From a checkpoint of a small transformer trained on Wikipedia: 12.2M parameters.
Each number is 500 + 50 x the weight over the matrix's rms, rounded and kept within 0 to 999. Layers, rows and columns count from 0. Numbers have three digits each.

# down: layer 9 MLP down (transposed), 1024x256, rms 0.0196, rows 939-991, columns 128-255
# up: layer 9 MLP up, 1024x256, rms 0.0841, rows 940-991, columns 128-255
down939:487503537344486535532511474568448546505458570467405528536467532472483576473485554410438463490522456483526497459468502540548508487464427463556544523521469508469496478535534452472505529489533581515488539487442565585489449558466531568684516551535488608551482409557549489499532449462525493439595559529518525576489534445571429518496442479508500449518469627550449466469463517563464549425389
up940:574497608473452399437502544430502499515529574480518488500576529551493534469508518479433510486532458417501474444497466575398568463416547539494511569451506550507476479610479442490485558448474568516477524555464536554489488534523483418451616533485537491532426627315552439445512628490508486505491553472480513496537498554488485516548465498400474492452473478459430530494466510504501592559510
down940:423465512509640435490473609521473515517559499430593518630470463418405467444461587512501492510459600515532506456550571504580547448639537589383439430585422418472566546431544453535438483468555438433514513515501521542465464528452524433509462531446528488474491418613473476533498533529540507525432524562467560507525510562472462431513524448489481470464507426511565478442404579404511460480453
up941:461555484549504517470436397502440559488475503408475462642521468457470453443541534500450541509465419500458450470561552516511449483516571519546538508505534529466471496522479513589499446567477564472440431594475520549540491485571543434550546503436562498513492382594481500488571501554430512601532382559426515629491423524526538452483515483462487591537514452463468607467512419456544563479535
down941:473512511503512546465535525495470558495524452432557558495517599521450597442478598517532456491471423598571467506553539537399575512540598391423467575394516497556513580503538425647431518416488526589494602434645424484530534505444496471498522549617316422489493494476516430427578450517476489516422547426368510468542515596470555504454548491437559409541537509432455505467490441497445479487454
up942:575460530584546485492517475484503469421480467643422491530524517413550540475428438454546475475521483558477502527434522377560414445501469512443493528450493440488481508479577501577505427491397514545526559546470497482456446465477428514490476450488475523490467462447449511520518541472484353549405459621494475532439623460485559472491531565462539609477434539568559485471583468534549526499508
down942:520443584578428500447497487538404400517383537467506601550547550545496482535500510526466544479472568448539464501502511478508446554469524480531429494557451537447520410499531486506491502515474539506597496433440512453476596545464497429493538557517464506407466463493482419588562506551505475479510535386483548579503419486476433583505479468474507479547442468357542426506373501423554573591537
up943:499515488429374473561560528498430462536491377601384513489433458545524568447416504422565571582436520441545523465540501499525471411488534505513540507552461523513553452504550520419489425490567542472595531448470483536526558528521419472462481425493517464470497413445514571479467433472464426615468567487421420484525513510421454470505484579510520561535412491466556559529448529488518513484555
down943:460466446541538578487525588432488457443468514477548538509536509432461531486507481575417510454458457585483560443395477514506456490462446473600441563451451524478484511438509519481505562457487446492463378382483456406486486519507464559501487488528469534562489516483559439499526500488515436487549518484479542467510494580541595533587564544457412458480537531532490465505495410505495494518465
up944:465477538480402478521412417436476485616433514526487523552510532509471482587624562534429433502522476468554476489501513505498410592472545464565533425521450535483546483409414496487493551540531543479514479598569571488596575477434452535497481484480496467482514580530472522549499485600483514513513467550440471560505525547551604393448508503530497457475397498546497482520429472509595497482534
down944:466506523449454555489481550444475456534556433609468445441484473441458489513496506471504557567459480424588482522510587553536461450481523493482529477531577505439483425444599484413457608539522460494418506495396447609503499455469483403498498463551459483430520497443535444494576445516488487520613593480548603499458469515541513472541535486456481569624522438450485534494439507572564433516509
up945:465544592533512483518509568587486489495539433559465529556464455414459539603536547522525550395539427491525443460420517554476533428516446448417525544576479518481536448565472533543463481440529555480459600461558531609483520511616516470524458548467548417511518550459407467480576462483451548489524388430463463479525482578426554601516484435495503485504537566468456415532481402549526433409489
down945:557463440544468623525519514506622408493461502516538597496517521617547524448491436481540560492449496471522552465550533509555507502433477568457578419537551487573453598509576486519543512546438389491538469549498534500510492498507506519520617476512410525560467527536459493487584412529484560453478556517536473448481429399584520473532503495430541438502526481503553383507566441477439446485433
up946:481476432508488524513434520464529564600469443524468535492533480509484519549470551474581647387440466579470385498476453529394511529585412452518579481481527496509448458541489530421490593493430514419518565476460558497539409550569491469504561467485524556554438381427533434539499515545440449473498532456575602533557458473466418465472486425467473636413407435459498507579449480590486596442386
down946:524497441471568460622519476446419473501513523566579535505537492588426451416485561459481546541560492563428549395573620474428471468355525571527460666515567494544559480461509345504509525542512487456538505522486559551439519618512501539489478478467466529506582615444419487460399459489532516474475440582512536471473629461474489479529463380536547488593525509509472477496543432427515472628632
up947:438488450530456545529449368518426474503547536423491436493480569518474457477543524557555560488483422510513504584510441485361507538452443465486502573583483553429417521496481586570465581576548483432518481535514495482510421559483509462407570507506509445474530528468511549439465550523531358502484512379430566540471549461449424429599523440459490581548526487545450505536543520502412555467550
down947:534438492483535516535446535410468419490533570569500541456515415472484498488576551529538467467548591540632477599599520576465550437490551551482464405463423509480427543420510440522413511495462485535504458516471512514493620484516429520478546475517548496527470542564468496560415488512511514521525436492579499397507549513517480511471429474440426448491574485395456545551494574548469516548446
up948:553530445536478429494450526588486608416523444500493587443563452566545519497456433463456470501509405519415537522500527550474514566601523570457495527469411523361566542574491514527523548487530562567476477515479580592437566396509478461546522516455514491564552499469508500444548451558536526433550579503473512482394405488385492461525511475451519453526459582438491533501503489546463487501486
down948:482512543531441513472499447459472449521430419520484523476441490500422506474489446457541563534539521433510511472477476462449484500404513517505529472620502509576489398491482477490565451480465499415524558517521443469519494558497502485435449459442576516526479506582436383458476592502518484386417407531496567565541487436561469541465457495505605485485649460540476468540546488548489355492544
up949:397582444546479423543495356552504513523475522602509489521593463480504539572416512414554489550612477468474485495421436519502454488465553500488450460477516357484504455467472451525513545493585548553445483475508496468570568507505494446570451443524477473498411516503555549498481465453482458476490439488567608447508496457536533540496510467482468496574470445565516497483500435517407423637545
down949:466581490470472545404500469516604379502489384447470489461496449454548529520596561414550461579503608472622456522610537489454496518524497373443567458472457567534520456481461575426421433462540495624554542535422474573506598499415443418500495540435525490511536514510528439492538520516560570466573582441397511471476526499425521491477438477468521413383476514487474479638456480438436475556483
up950:403482524494475432477517484415530476555512438477458550536586466484493473467522484401398611477549438580529543499499563593519530424540460520519470504477474506465503413466488535473498483475474484435531450535566433469502542457516461452458519507507552464443461532552461417483531552401497499504544495501501415537519422503504541468480443500528562484486625508505509566518505478504435485556508
down950:451541491501533555536493519526481559545427545508524369507457460522502467547533456484478424521492595444445571474370554444519511526461462456447616484581530474502480442480531507534541480459421525522479498473509509544589500550514530496521517526514450499424522471505465628524431494641546450499537459516446552506516579612425489469462493567449531479514415560659501467521498443495566399508481
up951:509515457585500490591519527529538464474480553444439436504500561563470528564506468532481469439590580424489474593468568450488514474483513469516503559560453530517491512448508590516459405523428552476475616442538491433470426511540515461496482575544619478572524508439493548434519503483542574512503514405438602544531496565501461434531470551458536546500460397439394554502567493561422444564525
down951:528490561559615488472416482599528460424545504423507579447423477520481562294484536482562521565432413555377601502424462543483499534425535505608496421429439539492503554545533407474486483430532550505536523440456498559567474428484481508601538445439442535376549433549563444525502541474491500504503480506559516391506456527436536429420542426494524416518498515552484464443607573503578567437599
up952:585518511636532483481540534544463495543480531537535453555467551592463555475531554479500554460418546445473456484487454483533536472485507541460505441543532589454561405472565461529449465546515540519485461547487530495489517573540462618407661448478470505524458553498514485546507544446490523472620470462447470523586571485497534527518509513469477530508473559428451468524440425538582547402560
down952:491534493459478563440507586607462524461496497542573478467526469442522486565437446447568478469573442559506510551526568503549509488590548492560493426531485479511473531574381513419548477506537473530451575486480518518439449491430551438446420524388472425500542495476494496452524485525468500474518455466448514488524490534526388503456537454472526504464467519581457530460519409544452432572519
up953:424532472437486508499636518608454488631519548488468521431421601518464458486423550516517477540530536536470496580531501466504553444460507492459546434490480455507434528511473517555499445455443541480473527537553532563581439578494563465466429566538618435521495497517503544483459530491492536432528470445480475480516496588406549510512601500460465496527502433486522519614523491420571407486484
down953:469430435608519424485483401465511566445556404477523470519519531448536513508605487472578521501459534383569538477482534526438531556502613556446452574565473377479526474532581498475559527453471512576526469466525482470455448499456481469478544554487439474513464470514481527590501527452527568583484486435511507510472477517441523461556580546473471525488503481458499513487486472572371528434499
up954:459506487477505494514526528457509550433513440521558560477473435532492513588536540472505471466473486451483553482497537540467523491398482574569463495441607531461450539492513462522555519551574480476402592483534486542522589468498456481477578480471543556504607426527472517482507559457472478488451462476587533490486500509494547652413478450575446492496423501440445509513525436428522514461541
down954:457478371480504541497527471502532518503529534526505455517471521488505454499504413491566478610520529458452559468561482488452553539470580539547551542631374558505547534425554446417454525524468535484578564481564509499500568484434491530491430458457428484543450505541619417453512497565469512573574417445488524592562536423535515474587520512472535367513557495488476468528497469539514477593402
up955:495531520424521485490493455488470445529558491542512450465585373619520560420530510541533447523410474477489418501428538429410462503665501508403472485520500493495474459461546538498512451567655531514537493464467515489537455519544529427507527503400511510529559495474550413496477523508434465522394530603610497445470498506505450472461510518589500542519500474557510423562525503389512556505487
down955:580478593546428594560532460429435497447447497542448439527434580463471479533455505415449476562528467521488588514541502562597428420457480492484577424519502484488534582600455451537419615492391506473637609547493523572531485553493551455557392559578420539414440553477423514453594369533476536421525544467437527477460526429466480532546462595439491439359599460357594555511466534517500519490534
up956:524477519485522518492472470603536471463515514479471404518507520519417442511452477473560376498463525504486520461545465452580481479497515449643462557510516412434463549510506511530495547554566467487511450476548487436480381503462555483537552518482518562579473482517485484532575495569469494505525490515539610546576363534459601449429488515508522566484450464585453481426436521477446491546574
down956:515514552511490539463563540586567569527479552449533496462496546461501475420436461540515528510475568457511473505454541452517499475474516473466522374508521448483505525458513425561466515494497543539334511546442490516477479477602428544548534513475522443510516454640440514488481508474557441484466511489514454544401514432571460459515585442543547517552485534534602573569408426441520502433399
up957:485572579551531529379540535537446464541572471537483481392564410509529587516520553486500532547527567547427434499452551482466520590466407432483485469521553438507496476505576510428584471564581491532471499561548464651386560466495467456466503486457556552529473507546429543534494418452469473544404489511516458482501430610455532568453583463556461520534506468488534402566545449491523517428456
down957:475508605525477565478462463605561512481543590527574606579497497436445523471479293477515426549509480521523447391506570545522413534470499502557529579493521478502511589502479496472540512483459474505515455550349464501562506491512430545537561546516503467441564565397525440407418539490426560516462534435527438449450516464480475577470464424533494427555582557483452425486511523547466416530543
up958:607517468565492537525583416536503533536422567527462508543562524512640470540439482447454451493397534507472486509467471428415561533558532561549478524478537400542558545471524597604452505520558449539510445462484446560530537522456477504432579540459518485452537570479581554566536564489493568474563415528464633494510498531422477469571546484514466509491544471468471548549481506528503527519454
down958:512498499505455464442565525472509445520473469510489509616500493490528565505509503517486503594497477461654485532457460478598532455488563583554464472484511586523489537440444491462380520469506475480379543500496462538578453522510553518515459451481467573400477422521476443477479472468544551515562462510547572501489511559503582462418572523508585494509491587494506516408423597523505579485550
up959:339473559532477532459530540442418447419516409389550530511418500450445561512553538503382464471503525484548564555575519554577478504517512468508496471502484416436519483509481513515513452585461448464505576514586498500507447431521472542440548499557518432483571510524517605501420563510350409521515468553457467528514556488489447578440581489469601487490543444416484585464440496497412473491466
down959:498586463452542489559551524539545418492466533602424501580489609409503446472478546541513425460464519448505468480528466489467531511510485461515541469590498468532494470496500538464472534452496510491448393520460458517549515501486534428559499447387488468492572422468493484544482477472594437521524517554531513462523472469491608561440483467433569570567440504457523428519568494519421476470447
up960:478594542519463438514521558444476607513507551492455485512495504532506534423427634522547582577502533601516470475431570477515547499398465546492433514472475557538501471394489507483591521552488429547496475508542442397550408448456385489500572509574540507612408565509572543564557466538465520561498505429476547493449506473461495533563467591468463532485468592513501478452534412411429552525508
down960:492569499580433516457498447539511587449534548477502460510461528399477505462543432440508451550495460438597564550508538615413549458549447490561481543488456509463506524447352578500413524566430584486464441505551467488515564545507572392514527520622462543455577524548476446343482449510535487451471538532583456471525428503456424514558524453564585482479480489519549542530431511543572458471492
up961:472539542569415467510493515516504435528408518488608493400482572549470515595493441597602609504483602574482504488495540429541618441532509510534500328544534542599522448450495400511538494524480496544541525479580552430474480527566413551566480514461530477508556501437430368526474481440425509550524514567470531479641469376423496495619561517471535611571510561489507502467528556511354496467497
down961:457499465441495531433410450458427580475480501395461447479506496519506613482605514406436474473409498447459409634506443539509467556530458590509491545575483432527472537526578491455484566563546463417440572556469572578484515558444539500455545533533578489519599371576555511516461348488440511456511483436479505475456473450509464427522420550483429455532459522512464501516592460504494435578428
up962:527507560550509451473496514472472480502496476485543452405402552555550563600477570508519589488505528521528581486563549518469525508453584536540651475497390503478509498479450447441562422475477487520457503526547518423482460532506470561395546467430515496364501541490538556485473478450521518472449477525416503444465467507533466499441483525576552563503488530535523528427577503409400439529513
down962:515570577516497676564512479445385472433593547500451475503488563511573477549482469493432452478448446486508556500478453499480427590487441454502525477568539545486532380511594497567494512426508480447522559407500569502534439533455428464471539499551420541481478504383487541467570454488475535500504551478476495455494439501533476445557524564549485461630457467451532483477481450462464525540483
up963:526461542352513501525550372465500494467530579505460462451492537445553472534519471511428549491498457527451563531474478471556519491495557510437477508421422534486520454590506613476543438483382518504441498556458536522529435471635420481472531415472488387451422512526449528473384473516476470451461505560536439458506443435428405389492550523515444490482535538464438467542548473472497400572560
down963:507530443482564477445497493467570428547528502527424479543557553464537536421523497445489449532435547466482575459567509393437480475514459587560522432514492451532574440459552391528556563504457378476487536438462418462564475568520522398589549509598464420530445462455530403514540496560567511492479537447504539626444501452527495497453510523435578445508519425388526461509411488547446490460490
up964:464541513581473452430462500558481469395561463510456565412497454495433432484542515542532528522519424545503459488512481520582550516526511497506451480474531446545440435428524535435453473444459572523463603451517478516548489521431472468592477473443499419437524473500450518592509463531669454533464456430485482479538466544459375443470427579466543484431556568473550569554515419415496575439471
down964:458623469450580467456505549466513437462468537480418487526540444447461552468463438503496491524593516504532631599379500557454440386504433534480473523478444442544566567498444506461497552486579526521558472596359555535549563449473569493523550540455475441571551527542423464561504394456487516449561445518423486598427518534520558505490474460521515584497478434517512456535445516545477458545526
up965:428474545410553490501427592493608503433513518471588496570481513619450512532536533527517468525473526448460484478540595465521532593408518491531441561496488581541513467676451492506515421521536379486531505451407471466505449535566617520540527546435544475501535412473402489612426601472502482486538399530462443487460474461464495499545456486380517522428475504451473463442535536623555460456448
down965:549462438434429545488465561585525513706479569567404579434490534468531437481432403509453529474464460516475445434467454484506416471495510499453452477556543493420575493478574570502485449524507487491478510473524539396509482556509482508441504497521507476440543535576612615507483470431552511529417526529469592505504597536424408373549461471436508573481465503488568590438480464449460469524540
up966:483435439455541451517571472412487521520510546466582531511516517543524490480449525535467460485465492513507548487525450490462507518513560519576473436546527499500572514476591553446452519526579560421421465518432494393451448469477505508450453534596478416466508549494503453482595545510488442519571467483505547482452504536645587520503522603567498525339426433431478523399536541414565411553573
down966:450545565460433539512491556534514480509457446476486504468477571495517520551521452509491535525632422524565535528578583491480447523438465528437448458492537581459425363506428536422422473514447392526572557525606502537540591483492462481580531522533472504488596494458531467535430512526511507453493493434455409536530491588367524532559422488521548471622488433527617543517562416534481591504456
up967:479555430529450504510397504541390529456555549491537482473505469509453573493544564453589504504473480509510473481599566452519554436484486484474554431511501470575416424567545508489326542494580549519410501572492546527549547406572588462545505449476543374507495501475445494577547526465462510505504458468521563507471471506505463463496464473535418562444493564485468563558396544471497504563462
down967:448541586509489473563526529430543507481472529513520509577507548538534574453566477501504513451558483458475528458543406492531476507536513522536500556463506479467493474482513429582584504538502496573544487399387380606603443445464584437466535538515421626469431539534496481458491569542491510479555417531460517416495537532551443452500506548543468424550525529550512443492580515562485523551436
up968:537532542453505469470548509495506506509471473508511524455469507516514587458483541434453470481450474519650478497467474508563515439487460508507466548493445462390493504432507376552546444593603537506477538532513476535535461523469406546561514557529596475523474535549406438594584457420531488521576520478434503451552560496541534461504597538497476436412438433499504466457532454638450472506493
down968:523552511561447516511509391473478563540457476502529424417547527542456484503553542539436579487521421536435523562516437582523444517536537446551379379568516554581556524496478554394458502443460485525488437521479471514524511467461544500448572508572440543441508509495557560468500445536524413491480553412473557463480492506469537556543532438517546551584570544482493530520546521470611582447514
up969:557474491462492501539480479430486505523510539511616550427487584495559477418439467525477503505583506556549603388498549508463533448531512432601490499499451460432514515542391473496565502455562631623527411466455474554519423574586491490542516541532508610525444526580548532533468492556486471496513519417484496429525504538503469494549458484537512577514594481506521498388490486580632541549582
down969:469448589474533484430446520466447584529516621489618450526548533450543514450376548429481493447466582490507485464408538517547546508510483454500546551551600454423574470523453519501525624522516520495600594517418544533459437415442492503473544486488549535509572496457488441510462533476590525474514496576597486495477511466430425367454481423533515489524458391568494459501485532450451490478483
up970:544477591488501564496551470498521466533504521490569501510474454413650495486472570507490589499482455443516546440494472476438401491463608550482506516544435528539505587543440617506531492436539564555525405409481516431457479524560566574497584504492493438504485546470539535390540471469471437446522461444429402460520455513561565496571482486520546453473522483500513497552451477581549485502453
down970:435471556435477442568544503544418469512441568498525466547481538420573541455541509526505490471524421536517450479515475532384452552445500485575534560440489411451429523507467521463434550520493462428550489539589478634486455647498449502463501441534478539466546522517525541534413481457511512428539504478590523433565493504521579537498515537390515467487465514514500548493433494614523512568586
up971:520393449527431389451488581462519559505562527533497520524411524490446507551549627496494476497499496540493433482436403583457560439438466451502453567512550355478415442562467400516530419436515512512492514463490504472552438473470427531549438513565558563414476556577560486565497576465497511561456553485497467447457447493470378467532490495472418547472519550446501554527553500506550437471516
down971:592484529518471576556445449530515478428598519464503547492537471558398491484438460564502488510497544542497512464513472488512499507456510499491486479529478437583494471507535514531434562580513468488530521584580467415467366540418498445403527490455591423458451477476482473486546439498539517493401527453468485459548530445523502477497559510466555495513518484548496614499458528583533540518492
up972:497493567516577464565569503468486537579417588499572502548501431421549585461469509455377482439444490492435542430539550548481387529476520481579491490502460505491521466558511523470508560449394487484543619583444556511521479430467509476497488485504552460553496512465415459460456533544435527564503556590485548481552492495442524400463480554431540524439507509406468451461477588466476381538542
down972:506540500413456457427503477486572526593570415431574506459453516506539461507486536534610558486510560455489593416523444451496551515528504399495468514558511479482441491530508529578445462493551541519360462479549438465417476553500557446450537564496473543557489507507584511518513446495534537584492419578600508560588458554479529515432470446534554466552440550593476549438587474508435545469508
up973:568536469400447499503586512464532465559471427500577445580531463475479518519513522445509540529532506466505460515495487496523403371513484507519512538542524426395506451514553410535588531483555475541438570631491449497572467495529447448485489433546470456517544521585584388540484453422540485465540490520533532512443498488453490395475506544389482469534489531496525470496556539520541435567511
down973:527493522558528449583412452527403561459452568557483480439522503531492513527463542510451407538546506507630480582448430493418475583469594470506489468553455448676481471571469522477556507451466460481489482403528545510441509558439596558468479486500517507493441440437548572481451471512475422477396522585476433507459491451517474555504511530667453553498422529447507494452465573493466545500535
up974:419455569496501540433440468498448527518563524472580502530368542540568484464535576502475542496477584562494513572521514552459459484538552441465546544464477514487602451485614501393530467538439524495471534571559459439539391483512579492489514536520400486537510495510496451585484581620486467556576474473560523501441540472345492459531487562565416493484479487369524522509504520570440518531366
down974:486407616473550376525586578557491502491482489562510558441426490499550566481533527511589438541556492466508471417462581500488377575591545471513510579459582482451543625485523578353394538491489464466408444513512528552439481527521478487512409473523521590433484542530574496444540510512493555492456512502567517557600496563614550471432449519550504501558535401531493500512572607461476382580438
up975:447456546472553419466462528533489513580488503496469542511454534480516582510495434518487610485518562509572443476401476478478487413555437560439463429538507505479495509431497537463548489474522506514584435516436576482553454578462469540405560490518514488437486517504473537592418508462515475452487517487416593536583528453623474534468555542515515488492449508557553517465439436514494492491578
down975:517504455506418539449549476415513538505483562440539424527391470532404501551527522458436441438508535488565569472525489458489424534536542456557569497443514492514476452490508475461450542491476557419463516517528472530479472484566470464535441482508529533466521590406493540507486509526431516465520539486601454515489484592427513486534480492602538508525584463487438466441458468470539455437500
up976:507472473473465456408520480556431496595527460457480573559548419488442487604530525530514498514564448476460610499539553418499524482495562563524537483378490489412424484510530518475469540437548539483434450389466450551488544534515489463519433492457491495506484552411531539567497468511462529456554555573518538493574556608521501485428535454414384525521469503541508369542554505517509483504492
down976:496445597534388518545563546534421476488537492444490399526537546543594501495447504571510495463416400503592536472527408597490537527618505475563490519559527509518449421550501461552494417502528434503521506512563492511572494521454446516556456473511537521483526466483515568512470523528558497447467423407488524557517484478478435485599473599487637504496494452491516529511380447544581517542475
up977:463396482490404547486501482499425512406557517478422563501534546493544481482489490497587492509535498562501571433536515424501513490466552546542428490549515555493428544547437434527575493536541535485467535511485509533580628462506402544440479435469518455484540512464476427532525500449572524568586397527548448448524482491433476390546500511410517431493436502429433525519538505407581553449468
down977:503540551559437550448486550494506522455499355495553554481525584474514455551532541582491503565548464513512509518527415543481476443532501443532492517373467598527482454529554511437444604437540514512487499524522549472645528391494469503415484521545525520493408561495519442437517525471459480543405491522545524539539508521515494548517541545462441489564459464502502546433480475487582588525516
up978:520499496448510498465539500505464393475536527615514609404464529500520587517515531466530432486504436530519529596446400488420419479410536561409504425589512546489458573467601554505474525572441430588476537411492493609508441445489491498554529490495495528536512524579561532506511463554489539481457528450447512481507450550512545530598468481451515452524431483552531490487493435505359516451556
down978:429509491358490442486536430523553485484458446528451551525567441432445458412560430496470479552501481499478538548436492577454499469530526484528563514488551409494571479488470530539471400398500465529563546492579479461497461486433561490492545540486526453425506496534489485544497518421457511491425487539584537474401448588472454485465544525489551456496504564464484492483567486564500464446583
up979:539509608558511431550577483480497419425515462538561627622544540502578449512511494543517472485403531515462528479477411462520438521494457518479536511560488510489510422470455519495532491519413469428463547595546488529537462449464502549386515518414591544474482491529453535467592497473507403443472477548480528516412523415508549513460460595504519515454426529624515517517505450570522503488458
down979:504516556524479479525497527548519556534490456447531451513499488513492517540461463537423489492486492475464437595491544534520450504560525452498517439526568582494494538450438525493543596541421494477469480518488506540499545577521520540444445424476498478457564510488496555566518510549490514378526327539500445462537499544461532519456526454480428461491444390560450488466525481503454536562597
up980:483537557455558469459553600479538390481398544531407541447416469462527484509532427415536457437398454584440456494519443521516454484412469457511435544503549524493579479484438493518515510379474487449489463463508505506552475517548512537492502481444516428464521514534473443512456441476471472452498457505535485432616528562547392547486569516508478588531441445419542465556495519504444486489583
down980:493467533522421513451423412442497543526465445509549554508452525501527540492518497477570507491502527508468553459569588461563492522551598466479548539427441461567498520504519581461624496547445521452571539533492455526566500575507487458553449537454536506457480444453524466481524465519496592498501506493453426520496485461565487417444538445494492390442507518526492497603497494490520523448509
up981:585477455452510491516464486461501495533420557434528502510498505463531454465430423509516561522387537474476490518478557479528477520499566551406501432540432446500573484449441538563514478436522536488510488470418550545483549385451394420590536492525468448488426570499495548465516557524531519533500565596587449522496449457541521597495528503551569646490538556484463467512586494439507526465537
down981:466554572428559518529541527476471484412435523518616526571540509505465520497475531433460483544588528499473526430461477555511556495557521522554507494380582487427512590547529422449597461511523517581472433514498533506509436491451547523442454531543554417472466385532456460528462564458415473485510522522443491497462502468538501512524415458431484424478514436505459537520520548597525522508432
up982:445555414413522438568555456521481501567489535475532468555532442472444472462467505469549516496554600468561436462423520573526591566496578542498512446556555462412434446422488506541452478558467449512485604584509543529538574530463437507576546476433464591446604396604461596547384485507401439449600486531498439508539499422497446504498558436562510436474575533521580532514616487523507412530490
down982:495433492523537412514542514523529526501421554659495600491558571492602454524453514506603469549477509600450404471547570500431476513505435402402530513470443528513472464592529444549501489533516397509448477570479464568588544517449515448451502479523556507482518440438487428524578514453542542454462517551463439397511548417470499522553550478514528476498500550431494549472452510482530440455491
up983:454466467506548453506514453494451489494551487514500474492454556478441569552414489480454453443481572490490524550539563511499492519481448529490532536552574552491571448473492526534471557550593577582549571558513441482378518423458503507443488404520514539514553527548544529524533479426544486565482499521431422534520558497583441516558450538507479579555516585481520510539545490514516444569454
down983:518445495515490457515492527490474530474515529561562517418563516430427554479546551529589561484539441484473422510535475536442570465505493501494459484520473488541389446436533453543456426499535464507553518544493533520570520498523435516504554573459440505561474416446492557525479450440519543529528428520586469493519518483462568446536467554480489406482455501538517506474556562524446554471551
up984:471472485500514487479431424411640582569461495583529612420465397503505508413451597443470537421538538544534483447535394590523550471566511474503604472606481501554420539495530397458458494449471451519493582458572498529559444505446402456503516509512445507466500587591512501493549561520508456526489539506524434458522462473490491495421456443517499481529497473436514586505484471477505515462468
down984:559491431571523447538482464494513475469505494518494528460538552518442508566496470431462445521468516409461558543474582448516543457490486577441465449513612545550478460575513463578526481557453501495468475526474536459501486547460477569502580476461489570421570383312366492463502495553435564480488463467460508602596493500605486439566478512470564475497405569476542544478491571517484471530507
up985:530430523469434554529384506553425454435471498404451423517440580500571442445534450469503513486468485533450533445415587566492544407561495553481517417554460537535437470503444553422458513571487543499474505583544431580540533512521488454524460457563393539504463506455455603489502481406481534581601569555541467454506461463520499557492532530527545534505540470456429594439495552494455544487484
down985:438510485497583500576584535534509518492541537530446431589545497435548513470504556461423661455503548555549475562419562488526512500530588512499558471502497530530502520543508500496525509572503503515519468468495541566493508591425437470424567506438469556476495462511457450532411469541507404548402494529486576583553450451426453472491523469413489475506557502490554468557570450514527520549576
up986:481539505526493508429596548572442451413475526540486470464507559403565500482412513462544511495538561562542556512538478540466560521526525454505425472500587569453459449417439557470496506452603458397510447435565550497432551453562532480539502554484524592495464556556537523520558537420488524542542413538475484462476485509589488496492467499567470408436524495502580480530552536551519504496487
down986:595565496486532470519468465542557461556467557582501519508535404550466437518504479515550533505442517435501538479486509516529468557511605507512526495556489517509520604528456505517429526565435475433473504468419435487519487493473526432535557515443503553469517537537449474497555519531504443453464526518535535563552532492491512476564460479464429536525480560468441532549484523424576546451501
up987:572505500472520577502518474497511525535476562421509465566488490445431562484450485541482523447560457487533437535539384541409524452497439580608494376582439489530534479513523470563611573462535435467531564476502512520509454484473483547585480535469565536450421446430601486525428412446489488590572472479529494509481453498513518474464521483494523534463506595534479531543441489487502519443456
down987:542481466563522483503506512545459442437502461653588493386543523550518400552538468447548494478522502525555472490469566518567430556465581471546530502492504495518463497401511535550462480451589539477533468543458450459502584489495575492384474484466504497465522515516398520457517547537558486498531558486487521330583488501462563500488488539552488473499429473564467535457537485496532496562530
up988:467463558485584473496557440540600534422533490507435575486628485491538510428503385563556522528501512469553512540499554371404500498501527509489424554501449485472550488535451502481467502521511431539501577547492463493522440611410483451477424478467538533410488488536563481464488462512440513488539475481539576422540481475529568518513459488467507530511470465491469508485495486420474452486582
down988:485463546412476453528536513546547495527518539583519441494478496544541546475467473580447491487410543465413471544520565505535390511457455515587479480460406530393545478601465497617540540407522502477461484504473572512408460415494589509494500462543521525458513620368444495532513435459588505465448492587490490460534441489474505499487454508509496447472554461507486598448525514600570431430465
up989:560503437524492519578426518537550439475451489446481520477500500602500525419460479460508497505548547508438548424490525528508514541546513566525504490558574454465440564555464499488559479393431517495488334451539520504543519515368512508506611491485530539452528515426508466510515512591415481506505366457506493558422467488441440507496509506607571524443440441472579519472438476444523526539513
down989:511473472481627464531578518489542526471536440496511531504588488408524591498479456516512468516536410526488544478398558567567452476521491484454471509465655579555520387434497439524543471589553558446496534695509499467476461552517485461489451419547450501511501606475454483516427508423532507478536432625490468456571486475487392482421545495501438498502511469530479560505429586603444448492536
up990:498518554538445489577469468571511455552477442471418440482488485583526547431502467534469541564477452470474496498471531545497533558545521480453482427479477463471618478484430528575493574524498494493502570529516446435573488489484508477368605424530526484535525540607461477519511485494415499508575571443482545509421474453401485475400543466549513486479479518541496519495394539413462382581472
down990:359506507523447454530561427410566476513521503450478560507654498521549487469516488497456476449509473487467482517555554556554516528546444506489555507601522561452440497465426434606478453500516464485476436501443537438469434515454500550521487463558413508472418436527458545476493594513499481498533560550553507516498469477543557434446528511450499497560429492467449560588590499493544504497484
up991:492504510554524534531514525507452536519479472469508516560451478531485453481495566400480561501533466472499537527457513481493513556452556509480599467544569522427559577517439555405522498530486542507574535473461459527385429532440486494526592524495461544533507468512626505468536637440461523412553506534482553464532473553416502559455378445473571479418483463518661511484486456511454494509467
down991:507540503605501425510423424403554518478518422511450524504577552456406440488519447565547578430519509539635427426431588510470410489522519468504443539473568417434438436437516481533534444483502549414528608542464446472500472493563398522513423545456522490526600500531497526535450569459455569409501488527516530453516536557514469476489589521516495555463508502538551490579486550511478488495545